config = dict(
    n_layer=16,
    d_model=96,
    n_head=3,
    n_kv_head=3,
    head_dim=32,
    d_mlp=256,
    vocab_size=16384,
    activation='swiglu',
    norm='rmsnorm',
    norm_place='out',
    norm_eps=1e-06,
    positions='rope',
    rope_base=1020.0,
    rope_fraction=0.5,
    qk_norm=True,
    attn_scale=0.177,
    bias='none',
    tie_embeddings=False,
    parallel_block=False,
    extras=['some layers without positions', 'local attention windows', 'shifted keys', 'attention sinks', 'value residuals', 'learned residual scales', 'capped logits'],
    init='normal',
    init_std_qkv=0.0618,
    init_std_o=0.0109,
    init_std_up=0.0618,
    init_std_down=0.00669,
    optimizer='adamw',
    lr=0.00305,
    beta1=0.9,
    beta2=0.99,
    weight_decay=0.0,
    lr_head=0.00681,
    warmup_steps=402,
    schedule='cos',
    final_lr_fraction=0.1,
    batch_tokens=16384,
    seq_len=1024,
    doc_mask=True,
    train_tokens=140000000,
    steps=8545,
    dataset='wikipedia_en',
)
Each number is 500 + 25 x the weight over its row's rms, rounded and kept within 0 to 999. Layers, rows and columns count from 0. Numbers have three digits each. The size before them is the row's rms in percent of the matrix's.

# up: layer 9 MLP up, 256x96, rms 0.201, rows 120-239, columns 64-95
# down: layer 9 MLP down (transposed), 256x96, rms 0.179, rows 120-239, columns 64-95
# gate: layer 9 MLP gate, 256x96, rms 0.195, rows 121-240, columns 64-95
up120 085:507516489568496541524481540532463521515489558502537510501483455501468509470500497486489503500478
down120 088:505466488497487491500509462542513519496483522520552494528520567489530456493498492517510465511491
gate121 094:512463519515533444495498520487559511472506483468488495509482528530505491465519470495485538563536
up121 094:487514470465518483504480474454547514452551459495535507523491499503491479456500481522509538482505
down121 095:528427493502499511485468486505482510472512488514517493539524480515454508537495504495529491475491
gate122 097:537521487523483481511486446512492491526525499444512518509494516487514492517490501486494512494515
up122 094:523454487496484463498500513513519447481476522493485538487473520443493462522536507484503495455477
down122 097:540452489529496505463496503486479500480493517471534478535498521513519481513496525494503520514483
gate123 094:512502497513558519475473508534513513522477487531507520466503464467501513535519487500472479508525
up123 094:473508511513497517516492472478499497529531562496478520470484518469495488515531422512491510541495
down123 095:497541492524518459505487535508517468576516500509514525501533521505546556526518496454492490453514
gate124 109:510487514554510510504491472486506488530498528434533529440522454491530508530486524482493531524498
up124 110:538512496516526493522488492517501514489508553488526496529506483488492486537442510509509525536517
down124 103:521499511513542507487486514524514486461511516505517558440544490490520548497506504516514544500457
gate125 082:495539508510485488551495469442451489516501461504491496492509503524479483503492582465528513492495
up125 073:467484526529522527515490552551493509528453501506523543443509450518495503500510456477499512528508
down125 075:494546466488474521500489478469489509486514473520474481536513523479518480482479509526523539463476
gate126 102:483469479479446481491507486491505475455446488491530493482482452501482508476473470496501454532507
up126 101:510493525500499475507493498519458528522534472511477479486487544432504520471519509485524510476547
down126 099:493512522519516472534474505528503494507522504493465553494498520519495472522497500523469499513533
gate127 102:477482487474469500527517490488472510498486549479516441484521449554504535508541490510450491510509
up127 107:448479513470482515479498472529490541503475482544457502524469453473475534518514527467529552497494
down127 112:516478480466529527449519516501492483468503508505508509524502524534479484472504474496514436502470
gate128 100:491511519504503503518431474524478508554510478488472532484513480536514515478503482510468472520466
up128 099:552526496462486493476511487532478487474462475481522503497519521461474508527509496503474522508476
down128 097:517477493489517498494495540499440495555559513509503492496497511517463523519491542520484501500482
gate129 107:453504507526469509505495553528548492499500499486515481495467499482493516522486490515517505492507
up129 105:461466503500467497474498485495504497516513514538490527498508505443507473531497498533496518453477
down129 108:477507501503516518481489523477528484553527499446471508527502535479512468515475479511497479472531
gate130 101:524462500513494495486498481529461493533502485492496486463478533518471467503499463500504503491513
up130 096:520494507452533477524518482509442489491527540513534475510569504508507512494456542512477479507441
down130 102:516477514504434477494505494508461469499511505552484489473461477491472485520530492461567486489531
gate131 100:489506521502491506539505508536483539539497520500535496463522482509497494493492470517483526503496
up131 103:478484492474488494542494488499464466488503522511475501509522504490480486480508517489485514527497
down131 099:479467505491526511537487516464499470457475539502527508513486464515503557489491502496458506503492
gate132 105:495522571529518485520515491508490467538498523470498488488430474481538539518490493550495507525519
up132 102:484502516482520520498502502508477543481511487458536528538507437526503520490516532510508524559519
down132 105:472513517509484499489421541505511467506503538542485473460485458521474483481537504523479515521493
gate133 111:523483484512521499480450532502508487485460500502528480509487456521476559523530468511449523501487
up133 112:464490491488477521534546542495462513461515497523496547491508472487531478486489512455534450477514
down133 120:524490500484515475534546501523512529492497482533480543534524525501500523552498506477532529513456
gate134 100:478479507497473509456479558472522523518497491475514519515526506487464540509510468485480451518492
up134 098:500531523484522501534478499535501519487501483486493493495509452514508531514479536534435493507495
down134 101:494469471550514523479515465520517443496513502518518476456485453502505495489511466517476549481519
gate135 103:494475564496489527505464484490484550549476475467462484471504464465516502533477513478426473531519
up135 104:476495539523474471505516520483506561496519535496511521472502516539472473517493480497520519447505
down135 102:495534485494474521498470477483494558502521533479481519500552493456560497534521532518480523506506
gate136 086:511551464477488523516518470499446513470523485544485502521528513479482472477481509514550492462468
up136 088:517526478507475508561517461461473477487509491552440510525525524472490466496484507468516497469480
down136 080:491464513520517470499493524531523487506484528471542502480472499513478541504523473480467482533518
gate137 108:522466516534499486450426496515462485497482490499517489444478486522502485485495503517483466506524
up137 106:496528499533497482480483515481475516526480491531504458467518471512499507477505485485514468475480
down137 101:469509499530544446501507477495512530521525463488535501526487493481469501506573508507487541514536
gate138 102:442491494515472515460477499513489519491477481442557530490495516515503521507473448453480442481494
up138 097:505525447468519504509499522527556458498510443505490483479484493514517501492510482502502488528532
down138 103:493493508492565477499487509513540447519512512555450496539481486533477477524494503552474526488478
gate139 095:478452527489472466477509472533541508497487458515485522527429474460511502493510520469523475470494
up139 095:502470480469533538441506495486482561472492477525503474541480544536508495503533495499474508523462
down139 095:463503515499526456475552476481503478513495482465477511496487449478502510505502516449492490465491
gate140 103:503503519514499515478454520493459489534459478521488480468463508494487551478525497524464502493486
up140 106:524527500483490525463462502480452462529474494506466521494482505480511515502510521526480530468462
down140 107:495513517479506514499475456472511528458449539540536512527535508491477480464541493471474539508491
gate141 098:527505532522482494480440498484514522540483476497503548511493476502487527500526529507486451462481
up141 101:474496443528488554468427525468462512459449505472519517525496509525501481524473498500527497482486
down141 104:482482469472486515511482540503504503518496492503500529512517558511495497483502539484518494481548
gate142 093:504531480504453488494494517515538505543517542491521501507471446485468474501510509540476500506530
up142 094:489505499510487555484476528470447498516418514499514526509548472522506486486464488467492491499511
down142 093:462543538491561469508459511483471489492460462488510482507517516539519526530521492475531537496507
gate143 101:490535502501478486522438516495504497514504491520477490464548510500509519508504534520470523487514
up143 101:538515520533524518477489474505493529500455507480528520511545501482526582567521487490496517480467
down143 104:490522476517503531518498532523518476501468529513500443511534500486512548535519546481448494470487
gate144 101:519466482516481500483444506518536502518480476456481510507501486520486502497484515488501496538533
up144 103:515491499516435496505466460502525492480523539497473504473512483453513453518518508486521511495473
down144 105:515444511511505534535491536510442542513523489490524496540484526545513495510507477468514507498479
gate145 096:517512489521487465489493525505503480482503531499512478505537484518496566520504521512506499449480
up145 094:495486499481522496520492501479528463471438480489560501528505494480497527456501479527534469455513
down145 094:513454446499540528511519559493536489511495536477549485512487527530477529502512560497482460478482
gate146 097:488500509540472477467449485496533477534494514509488494466492507498509540519525462533503487507464
up146 097:474484479505512534466470511490530442504483551525517492509488478475510517509534479486517491510473
down146 101:474508544504519506454557465529505457456519457495493488479456522545519505462527500517492524515497
gate147 092:521514486502478517500465537505459496520489470498498500475491494501494463506497527550505530491491
up147 092:473508498528487476471501506515494478528489503479520569503509548540518514518478491479497463479531
down147 090:541533475482509534446524548487463511487523482504477454490493515467490491456539480486497555471490
gate148 106:500502474538499483464477469504509481508475526452468521464486478493435489530509483479533479502541
up148 108:511524508492497496518492520517486528470509488528502466516513470534555514489552523476467538503446
down148 101:489489556503503478483496550486495537481482533524510509517484487545480490492486504478529453508532
gate149 096:532493481526495457521475484535500503524489456500473469464444488494481511479503529526494506508517
up149 093:500518486517522494525491487578497514501464493509477475498500512508467483503522499496516511475535
down149 095:510507452476506523512489509481502453534484515515527489522486494468539485509502504487489495513511
gate150 100:489469539544517496467453479480514503471497504490484525492522526497468544491484477516472509524515
up150 105:516529479474487449535526505543474514507489530510487472472488439481530510535498436514487478504478
down150 100:502440508514506509492513514524525512517464475530554505478504520507510541492524441519485487496510
gate151 101:492488471535515494526488502536504466509493502496501476506481519559511567502488516485478459538516
up151 095:493496510507535487487470479487493470503488504521498516541481513536485484479483517467503494499486
down151 098:473501509467457466517514478473456491486496517476520474487492516525483503489492521480549475475544
gate152 110:461481489503498507491508508533519475522500463510525505484460465518459517508544475510505504557502
up152 114:499526496473517518522514465486512510556543504491530495493500472477493530520470481521535487513474
down152 115:541438519498548538485539498501492437475512486511536503520460486540497496517508518511505479503497
gate153 105:495464522500504494494481528489532531576496528490488492478469507530490505524529501503513493520490
up153 106:504520501506526515489517471511491442473516543489558468541531469515529487491492506511466531471471
down153 107:544497528500501491534538482516498515532474473495462517481502519513516457505470490473518506488493
gate154 107:493458519476499494537492542518540512477476477523487491483471524540410514478503495491484476515545
up154 129:502566516533549453445530487498490510521534549493498477498461509527501533526506484502481526515477
down154 115:458472522500531483507506542520520539488481492462523504485497523533490488505484492496523473462542
gate155 100:491481488537504465509470496435476486560486483522471486505445488493500493508506529489479520517462
up155 099:534527494552478506498532524492504469570467487515522501498447496512525493495525508493471524534494
down155 101:535529525489488496508516476504538505533454505526487479491514475485513533499523500548515515502521
gate156 108:458494519492496512479485499471529516500476490465504495473473512456439553516477503494485512498449
up156 103:487485512513492475495474509474514476581483537505459528516506491488517530481474484481475504479491
down156 110:496475458502522515512503466494512514507499532501494513516508489465556462512541500518499533517510
gate157 102:499519512455511480500516559524513524528550469460497472474475459479473509538442534534487534476520
up157 100:532506444484477511485474502526487466543522496468453471485527514498535506514479486500509542527501
down157 104:514513478449488470461480497495503480523495475484513498505540501508521456516495517553508511502476
gate158 099:540479494522528507480488484497447455504509541484498499511501522519490501519551471510493485519473
up158 097:522558507534481507476515524494495498470480544522472491522427522484569539491495517505513473508510
down158 100:513474469489498521517513511469457504499453503481542468547491476483494517502473433491527463465505
gate159 104:447500495526493465449493464483540522471507535472488535499503507516504496507469515496523509498478
up159 100:525485467435514474518479532483524486500474487531507510501491550470487506511499533502476518512542
down159 100:529479509532479532512450471522506467482495534517496466503525501486457499511542518531462462488530
gate160 093:463518508470481559491439531526473517480465492538467485482470489523494504498521519527509493502486
up160 090:487519474489490508502490520458535513509503476520495468540505530494515489480548493513511503486523
down160 092:522451521470503467501473470504478448532537544459515473481521498513530472506467505489509516505473
gate161 094:483489521499520481498478452546481504503529492502500519483510509546543537503541476505552502526489
up161 096:498550471514524514514488508487510504549480535503502458498488492540547484472488497493501493516494
down161 095:536465553476520514486464513468480463504505506501524500540479515458487486469526536524461486513481
gate162 097:508537502524490495501498500471465501560498460499478483515434491523489553506522496486483558515507
up162 094:487529485517461510504505505499492521561538462468510457509469510486475562501501493462500541502508
down162 093:470488513461515488536494511502512512446472549466496494480532516492501465474500544496469427476493
gate163 093:509479470467488481486439472495511488513463503514473521468507461509537518515514487470434461484505
up163 088:528493507459491510445500474557488521513498485465486514494491505495516479519492508506493449463527
down163 091:487501490510514539529472485483491518499450548504474496468458499476540521529509526496475452481517
gate164 117:503509501509525505450484535534526517512522494439523481485537479522486476514456445526488443496505
up164 126:553480507504484548563497497452445540538489506487479503489495500505501521504460541484543507496474
down164 121:533512552506519511496497478510521531515506525493502532502510529483497476501562516525500493524498
gate165 111:479492493490509503486509523476504482486506511509474458433426472475491536495473478520469511551520
up165 119:474529488523516478453498520506510479474475486488476471459486470472476527509478504491441529533499
down165 107:509560495504519487484537471487484479461501537544463485512513518464485486525505500460493490491446
gate166 098:483553513497460516503476488487493530529496458465460458485540530490438488476470500538464518526517
up166 098:510481464569505527492515531467462481494484428527502484525509472517496546513466479503509528505479
down166 094:507534498505537488520538499484503506501508562485503497442478500439523500476471482541505502517505
gate167 094:487489522520515510533480534497461451500485497496493520483456480487492532495500455490459492501494
up167 094:503467494492493472477472506489497541502515536505519507487507517475540479534523539528509526454457
down167 093:476542503515515492488489459508513543488480525550469538508507468505504494517451519495487477516489
gate168 093:540535459464480518525518500504525513502438507496539508473484500484484512512527489506482511534520
up168 089:493541500500512496498484481428508499497523529499464462471486494486504537499535533479486532481547
down168 088:508437496527497472500508561500523493523552504480496496503496500499440491528528483459511490477458
gate169 115:561494488517509456530508540508531471493502503476518513523462458507431494516483452535534509519514
up169 111:509527507503473488548522507494494517479507520536455496511468471514494499514470486522493486486544
down169 108:529515512493476494529533524476449511462487528493492488560452493471465480496464498481505514490545
gate170 092:506508507511475523510501511506445495488522467495495448503490466544486471443497486488504513577492
up170 088:534499526501486500473443469481520520480502517486482524550476510512500488510501493497523495486517
down170 090:496498476550534525531481528500517470499510515522505530466490436512489520508486509492504497522472
gate171 105:541500511508511445499487517477511561561474485501476490482520478501521543504495453486465472526491
up171 110:514541509513523460504485473502460522549457507496501496481526488490546515538517489515475504462561
down171 112:540510483511518534509536524469495501523535488479512508524490558492480549522507506487521449520508
gate172 104:454537474519479479496471523489509488517522537487545505481474475485473474452467522541539543493558
up172 103:518472494466507499474537507506501559490475516477489508536502540477515504562499482517455480509477
down172 103:500518473505509507478522470524515538461512493498477501474487469503449500464483520490554556522474
gate173 096:488494535439492495516482494494568517515512489495515455513505523562484495492540547489498500518498
up173 090:538489502493486522504540535430497524464501487450496510476500485452477506456487481526502496486487
down173 095:486510472513488476531520515480460511480497476468501492508491461482539498496475510501519533442559
gate174 101:494494518485466478481495511489493512526526492434497480502474522454411496506512500517486481474534
up174 106:523513482489502542533522490536492516489534514511475480503479508503541500479491559540465480521502
down174 104:502544471525547474466449496513458504503477498480517494502520511491461551552497508482519506492482
gate175 102:446513456481498482456458532499510497509467543463482520487496503524502527491506463461447487523489
up175 109:493541516483473495444542546506465538461537501486500495464481502524516474492457521486471472525503
down175 111:479516473460554482496511472493565431505494520490476488516535491522484464494534542484447531456520
gate176 101:465482483528502473517491508510516496544492528512477510488527512519488516580483471532521506474504
up176 099:490462491466511506477470538515507517476485478495469494499512514524491499505514508538529484514498
down176 099:457536460524498505468457515513527508490502471494513501504516528479466491530521532543514516488517
gate177 097:456490539485510503476509479493518523503496509523470492522491480490496526492503467557526494538497
up177 092:503505511514549496522484503508487484478465475512515527471495534489498547529502456487520522507501
down177 094:492474439470491499526487475505533531477525487545515440502505564481507481510522502533475497516490
gate178 117:496491528482494468470487488545475479497506486511529457504449478487467535529476500502500497539533
up178 132:508522467491500524513477545483482515492522513524484485489468492529537515493469501511554486520445
down178 123:533479490460475477529499490519481543514486492511516473515489488473536490496463527525494471502489
gate179 104:502455507530477491512473495507542513495479519509482554512502467530486535481483474496470492500465
up179 119:517540499505501464543471507476536502479514525486526495542538520494430532457497469462517505503501
down179 107:515447533482474463538465521509521532500507523493462537523498526528472490528502492535514526479501
gate180 102:530514514499466467518501493482552497478524473465496495505459493502468528507514516549492525513514
up180 096:492530513470492502515533526531554450485490495483478523489484494514506538465530501526461495506493
down180 097:521495530514461448551512537470500514521476455542520465478513527466442489533549489514518514492468
gate181 096:475523545486494545510475479492491500508491483478511474456510513455506489520481497482414501489486
up181 094:547473468503526520490524468500475536509493477513543567473506470478503493519514469493506519489472
down181 091:484553479499471525537544464477488509503524506547506495534520516498499508483506505515506525503518
gate182 098:513536492480480519477476508500475475516481508528445497441473514494441479482546513539474478523517
up182 095:473523467488475514488512538533482504518503515475492520471494504523500493520498521566523471479502
down182 098:501462514512508487527489460500496495538455528523512522470461521512482510508523497510518534517456
gate183 100:499521524497506474465495469484513480487478468476520521504510473495487498544514463498499478516475
up183 092:481556489457576521522503506480511467505469513525511509446507526519483524547499463508463517522456
down183 095:497504547489573493520551482513511493500505458496522476511452478538463543473491489507502493569497
gate184 109:479491537494479461495482532528503509501513525499513496473499474541514506477483452504494488452488
up184 116:486483526509532473454503508481491485473532512491548534504527498513482488506496466474492489486470
down184 109:530473515560486465489514517489516500471509497490513494531496565491522486486505460485437528466466
gate185 104:437517475548522470465513474498489468518515517454525547502475509478539532455491490474504492470527
up185 104:470512559495510489457501482481458480471480474534480502483506499503515486461483450486509488511484
down185 107:493479481497498464492509491426551497512514478517527496471511524458546508480515515483514510482468
gate186 100:474498520535492531517475510517532530542498500508538498524492483505531553534475495506490554474470
up186 100:432486545508506496454531523491528535515510477491525507502507513505501526513469466447526524502468
down186 103:503484485464488538511450502520493487490488474500455465513499489456524466491513511516499488544546
gate187 104:489472510487487489463461521491494482528556514475505500470470471543509484531508498520446487522493
up187 109:516513524498464486514519514482501483522502513477517520472500490465529466478486529476496509557551
down187 109:517502500528481530529442485463492508501453517541480483520484460474485528534512513461492543494494
gate188 100:488532547499498497503481501532507500517468490502512504473488459517462484495509491520491465513547
up188 092:476553529500486489514519508520534498472452479495506481478489531501460470484494463502512487523530
down188 098:493452478488512518502519488486511463523490535492475474492481502485497473478525510525444502525515
gate189 105:469504519494475492544485539529531528531492455477543469485472487489501515477494539502490493538529
up189 105:489490482512513500485508422442456466507492534528486504505490467506472487538501493524483512476498
down189 104:526514493467456538464492538555518455468482470514458499503505506467512530511524488503479488488527
gate190 101:514478513493497498462490519549551510504523480476496491444512470538513532555532470511499464512501
up190 101:517527459460476449497513505519457501531505519503502503516465523484495506450479479500475554500541
down190 101:507458537520480473536469496486436475480476479490523503489501506498538503552485530510471500517542
gate191 102:524480531532537510468460510484470507482505542530525471500517479521502515503484532501489466487465
up191 103:446501509526515493469495502516477535504546508444529512511508511487491483535505456489504464482487
down191 101:473506474496488542476492505549492518509502506511485503477446487508494495525488490475461504474494
gate192 102:499457508538498494511488514524475522536506504472527486499509530533473477503511462482501503514533
up192 104:469484472494516476490496460522552458501515501518451507462460518502501484510485520526499478537452
down192 107:488462481480520498546518526511519476470507478481517530491522532512498528490485554498481506477477
gate193 081:528507510497505478482480507550499508522510479465472469464485493516482525522479477506515456569481
up193 080:473495517479470497505498486481505481488483485503509492515461477473476499480523513517469511478516
down193 081:502516510461488494455511549508547508531501497516531526497506522529477471485505485488516509496488
gate194 095:513448497513485508512463499512504518517476523491474480480533547517469509500494470463494517556514
up194 095:500516506493455493449473538530497521455504507507544500515500493513516467471508550472506497499502
down194 097:476490491501539490497513515497448558553508471478471487455489518544486476510507480510531536492513
gate195 097:533500506498507476516501475515461494493515494484497499459515515557496529558489506488475520526499
up195 100:499517512457549467474511479506530467516484517516495491494515508518503500523538449487518525484462
down195 101:487521494487472480513492470486439482502506485538492512504555493512500492475454505478520483520504
gate196 106:462484504483473469509448477532547495510417510524500508472484488534497571533508504498483512492522
up196 117:476490455491467504499523505508495522501521515523512474528499506470491437467490471504520509517509
down196 109:461504487519479513496529505561505523479466483525525525496509511468524530498556464524528511511520
gate197 096:496500529476482498464489500476481508481508484499522471498544490516500519499485486501485494544559
up197 095:539543502497494525487492473548451465506516555502518539471519505529525489528491520511472514497509
down197 094:491489457485507514446500536478540466481469540489526501476544476502516534484472482490456487516475
gate198 096:491485556481500448518525511519490507483502500496542447463497505472495508487509476466509502541471
up198 092:513518480513502512487469509473439514489496493479450475466544488522491470484524518572476524489500
down198 097:490531470489458502517486500460468461499556537536535517448483490510537520535492489554493526503454
gate199 093:505486502474493456488463539482532464483507451466536497494529467535479477490441532535486517544512
up199 088:509482536537518456496518493466508500502508513524516506494485461478557521523509475469496485480520
down199 090:524492473488506473481530544538526478527492457434520507469498503505503497505477542517471504510532
gate200 097:492480510503512484487478494512541495517486457532507523483486457486504549520513502505516507512469
up200 093:478538504537499491509521551492504501479460533529533540497480511495453478508538514510483515507497
down200 098:515529504534498476457515506516518504492443500480493507536483514492526509513529498566487480478498
gate201 106:479507527486475526498464544491470522474497497462491496510509478508508535480461508528481533509494
up201 100:495525489506469502537507453564504538523527529557491520522531496570481473547521477466508524483516
down201 110:471496514489532546491471524499444485496459496460501484504547515491549517482491478553501479458459
gate202 104:475465535511521512500475487467508472532466470523475535510508492501439496489542526464460488508536
up202 110:505508487503543473488506521494459526510480509500494491486515482542527524488491476527475448483474
down202 107:531466505493465491479486504534525493501501483516496482482506506445486466501508478494540513513522
gate203 105:477530505507512487514483529511506520555519482489454494500505498559514507510508474495507476492506
up203 105:508477478445536497513483460452491485493502491508520476504523458480509517486489527532501535519553
down203 102:493488533499471541508460511472512492461504498485494507459487442447478467478505481527511497520545
gate204 103:503489455518465509497462482459470476499475505492483510497512451491496482483463495510487501463562
up204 098:487535462525475494553473525467531496464491506533501479491453479515500481494534537453529514491496
down204 101:522500531462520510463516491503475509510466460484511487507501531491514490480488405532542515478505
gate205 105:487510476470481473483495508518565483529553515507484500468480502477525494507506519542468541540539
up205 102:483541493448505483513509505501489522465477487550498477493440521517535454491502464507487552476512
down205 102:476535496532514514513532500473513469515480514463507513486511492476471518505479533505501459521477
gate206 098:493471485492504516493511469432528506505485458520519484482534479478504497518513458506495498443516
up206 093:486522493485491469476519494487508453543467502488501521470539473507472516488479522465493518475489
down206 100:552468481521511518433533497514486539515528534510503507506464499501488527508482525506506494494486
gate207 103:511510518511478505476475483523494473545509472459493483498506455519474495512495463564486514518518
up207 106:493488480467497536559505552455469486528467491538461500469488520504535514503489553505506535524507
down207 111:499477514481531536534486543509465535470505466534549492500506493486551527554478496520464538508521
gate208 105:508558490515550453481487483530492474497467506489519468472521447518484483495480539515420476496516
up208 100:482551471516546478518504520466506456511494487479506488492468516485515462515484487492426495536500
down208 103:520487508527506546492465522515527504464501518516537509552498475512497519473482486489475527526466
gate209 102:491509501496471547515503473508480547520457484466495486497459515499533507497501506543485500572496
up209 099:511505508501558500447500479474524496519502485469465467492539486490537498518450503490502494468468
down209 101:492534497488471469470522543533500506504509512511438525531469539505537463479524498507504520466521
gate210 097:503471476528538511530488527482514474518493514502493503490481517470476495497505496488451554537509
up210 104:471502478479500539542526521501530504544474528509452536525520519468487542487491452510545511478492
down210 095:490468511532449513514495528530528513545521522539484504484528488504494541510543522519539511486496
gate211 109:492485503519513401489478545499542495511472453520526531484495498521516482503464482464493478522509
up211 116:508515484498452576518459446484438505487553552498507435513497492458493505512501522533502518476543
down211 104:494479525438462483517518485518502501504510495479512471499503478559530558503491539520543507471486
gate212 097:501443573529495478505480520516526500541507523467530475519468477466487554500517534496478510506496
up212 096:452476520479496499520496500468525489457512532525527514523519530497496498485525541490561506460490
down212 101:518515483506486491475467528469511496477502502478533513529524491466506542475521557514508464435484
gate213 101:510497509522488510455492476522497481565510509499470506483479477493456481510519502463495529489494
up213 103:507488531531485471506502490491460515529525483499483482515488489501482477450529534505499513508500
down213 101:526514510494503494481534502520498509448498523491514497491514537520504507479457447480533504490484
gate214 107:473528528499505518482423473504522512547489501501469504478501482500475496486464488489486485487575
up214 116:476512535523512528499410511495482498502501476493480513500526479499488510506480537489492522442574
down214 108:502470499478547474535526481529528505497461557526516523463493518526511456480528510483496500515493
gate215 101:535515512482512462483479506513482473508491477514519479472540477497500529510453553504505528501535
up215 097:489517476479523466477504527502538475495465529515486505442495566498524492508487499479520531510521
down215 098:519499536498516544508476475491452497500493478470473484515541489517451494529505523515498496477471
gate216 100:491468497523490495524532551513540519481521463523472507521494464489454543571475501544499486479512
up216 100:495475510507499454515552478529506479481540509548534510509469505489483550579485503507475459489487
down216 100:510514468497524487493495495472549480490534481512476515527531509512481496531489519529505472515535
gate217 098:490476512474533547502499500494476514519464493475516471517518470512548508495490498526511481531453
up217 102:514464473491517518540450545471526548463500543481516518491518516536493482456475543466490501489478
down217 102:459480492538483516477511496498486527533503501528517489455508469506462533497468501518483497506523
gate218 103:463519476509502482450450505516527506528449502544515524470451461480475525518496470498490490512482
up218 113:518511509453495513502494478470466489565484504495528475518509502468511472532519470536520515496510
down218 106:502464510520457514494480482504481500499489493487501465508484506496502506510435474452521471499521
gate219 099:509537480518504511478454479472465478504480474468492497451497447507496520485506498482508529477528
up219 096:464498514529522523486522496479493507493476561487505481481486498505502504519488497551523495526489
down219 096:515492500525477498508496478464530465497506528488488504445508480482507499478529483507479524447465
gate220 107:481432486473492455495497474496534506530476450493519500475491508534503499538499503523479485472504
up220 098:522540513516484539530492522540495519472528522514470481502495521499495514463509492511522507521481
down220 101:478498537515501512519448554482482479503488502511488492484472505464490514489569497493548527516487
gate221 101:457513496518500461486512476540512499525513502464469497500475490479506521466475500514500519468490
up221 098:481463498527554491488502473501536558496511498493526485486483533519443481477508503447505484497513
down221 096:538485500491510485509484482514533486491485537495516466482487475496465525540451526500504469484502
gate222 123:517494507483544472450487529511517516517506493503486520475509470486529562531516488545450493513481
up222 133:498518491534511533545518467491492513433496478513497464488445501455529489512525521487533521498476
down222 144:480557488519507506505459466431489497509521503504516478472429485493466523490471533501504503504490
gate223 102:472493525530468506466515490490470517541506486482509469467523505509514521493516464494469500545479
up223 103:498507505466460534488505478484517487504512486485489539434517482453516531520494522508516533506517
down223 102:462484497487487455507481535481485484505523478527447518507436513505484509523468463532529484466476
gate224 108:495485523488532451472494550537515503499509498478540451480453496511462549532502489491521464506479
up224 108:489522456502481547575507506516514538479433481519494503528504505486498490515499510482459539489503
down224 107:534527449502483540510527491518470477489480520513527507497547507545545513518497496470511475471495
gate225 106:488499521484499478438515510512519515548557543472496466483501507528503511500493504539459509488494
up225 111:485503511516488511511503494486562515495507487495511492487503507481525500447514467416535509485526
down225 111:465476466521496499531568461438503531515515502456457475467505526518472500475491526514453492539505
gate226 087:482513523471533505475497510533489521453508447440562505529459509506497480489519565519483500479481
up226 083:504537510515519524512470527434512526524532512487473492489467506503532508490507496457482482523492
down226 087:524441534509478496531459477535521503512513514455490507514500556522500495489469541467481487507557
gate227 087:522469517460513491527475531454545538504446496483458529484482506521491508503493462544514525509517
up227 087:494506497509484506475537499506532493538479446480472505454496495489513496514510473469492482506551
down227 083:508529488473455504524521458528481506527499502517526453493512503506540516459499530455525526540481
gate228 099:481498513526551432486489536472550523479505477502479513506508484520521554553526463482483491488512
up228 101:512500537515514469497453520504478485472503446500505525506514472492507490509486585496487489448536
down228 100:494518518575518479520519491504506481507505525522474549547532488491491525502507489505516511488497
gate229 103:470476512505482489501479474485494504494509519522494523472500482455482563488494430530463507528504
up229 106:503463474492510500485527511501487528544490513477467483554511522515473502469455516497480528473492
down229 106:508521533517485492512502526538532511528529530520444506492509457514514492492495501475532488523511
gate230 100:500532510520527522510513498482488516515521492496525473473504500538447467473480517471474541554553
up230 098:534502500492494485461485520485519516524463507496514470548494507484493482469469505464462505509492
down230 102:485495514487492509553518484487449497508499507505509480502553483529515432548552522451483477484505
gate231 104:459478509462458494517482512507528527516475473493526535475489515466486472468492505530484527536580
up231 098:517495483518490475544513531511511450533452483497500530503496507472497480524505496465503517508501
down231 101:502520499496477484513503516500456508452530577455510528498512515497514544435517521501491512498473
gate232 103:523491527507514521440498503507518501488509491508560482479480514513495498500513503527486530507512
up232 111:483515465464498493493533486487476541492492485502474533489490488554475497520483483527533561469509
down232 113:526486492447465514506477509478528506467496516498521504545517503502509550488489539490493490496532
gate233 114:461468511498503477503471516515499537522440492471498484466496498490498505518534506517494491517581
up233 137:501534520481535495483493483500536451486492452496541523495480457504482537500503504469522538476487
down233 120:518516516509511507497490476504493537448525534503496501487455517513472464484478534481514504471487
gate234 098:532500492496495462460504520558487500498478481478483483525541456503483520515476533527481460465499
up234 096:448524499520501511453501478469484521488502507484550485521495542504513458482507478491503499518512
down234 095:487508500474505471486517471520472477502498492510447516488492461507489489501456547543494496467502
gate235 094:488516515494503500508481520486481534528488500511514458445503532525507486513545494503532488548515
up235 091:536520509535492501483470509494528488510502508507488560482470469476493481504524486487492543462522
down235 091:501491479491466513482485470515521478515520453473516520545540520503496469477514503480503492453507
gate236 100:485533487538487492504480564485510524506475515482564478522528510500476557486488533477534519487472
up236 093:451488442462499512554489490527519460489511497477511490491473487571483472457525516504534521475509
down236 097:486500507521456468502484492463486512501504493502472514462508481462553537533477497495439483482489
gate237 101:456489487560520465490517504469487507529467482480464480434482530499490506524494453469506459553472
up237 092:501516514496464493551518476528452503500535498501461513475498463467499502519497525503503536510489
down237 097:496497531479512510515546491492520495520539473463508494509476489479486526531498464497488508457476
gate238 106:562505510524510435509478483539526505497517498503491461468475466518496551517488514524463522533483
up238 125:504513483554502491506516463539496514491496466523444520466477529519506490459478458506514531499489
down238 113:511483490530487495515471505551528491481493517532495501488503470498464479486508518480507481467536
gate239 083:539532528493518549509508513446456488462508535520520479473471477473504514496504470499468511511491
up239 083:513524525455496457503530530521519446519527527495482514536513515526495495504532513517475514495504
down239 077:491465500514531505490529543504532488493495508464461499492456511492472518492492495461483476515514
gate240 100:475454510534470524514456509500459513484495484469531531480529474474442509504511489488474499487523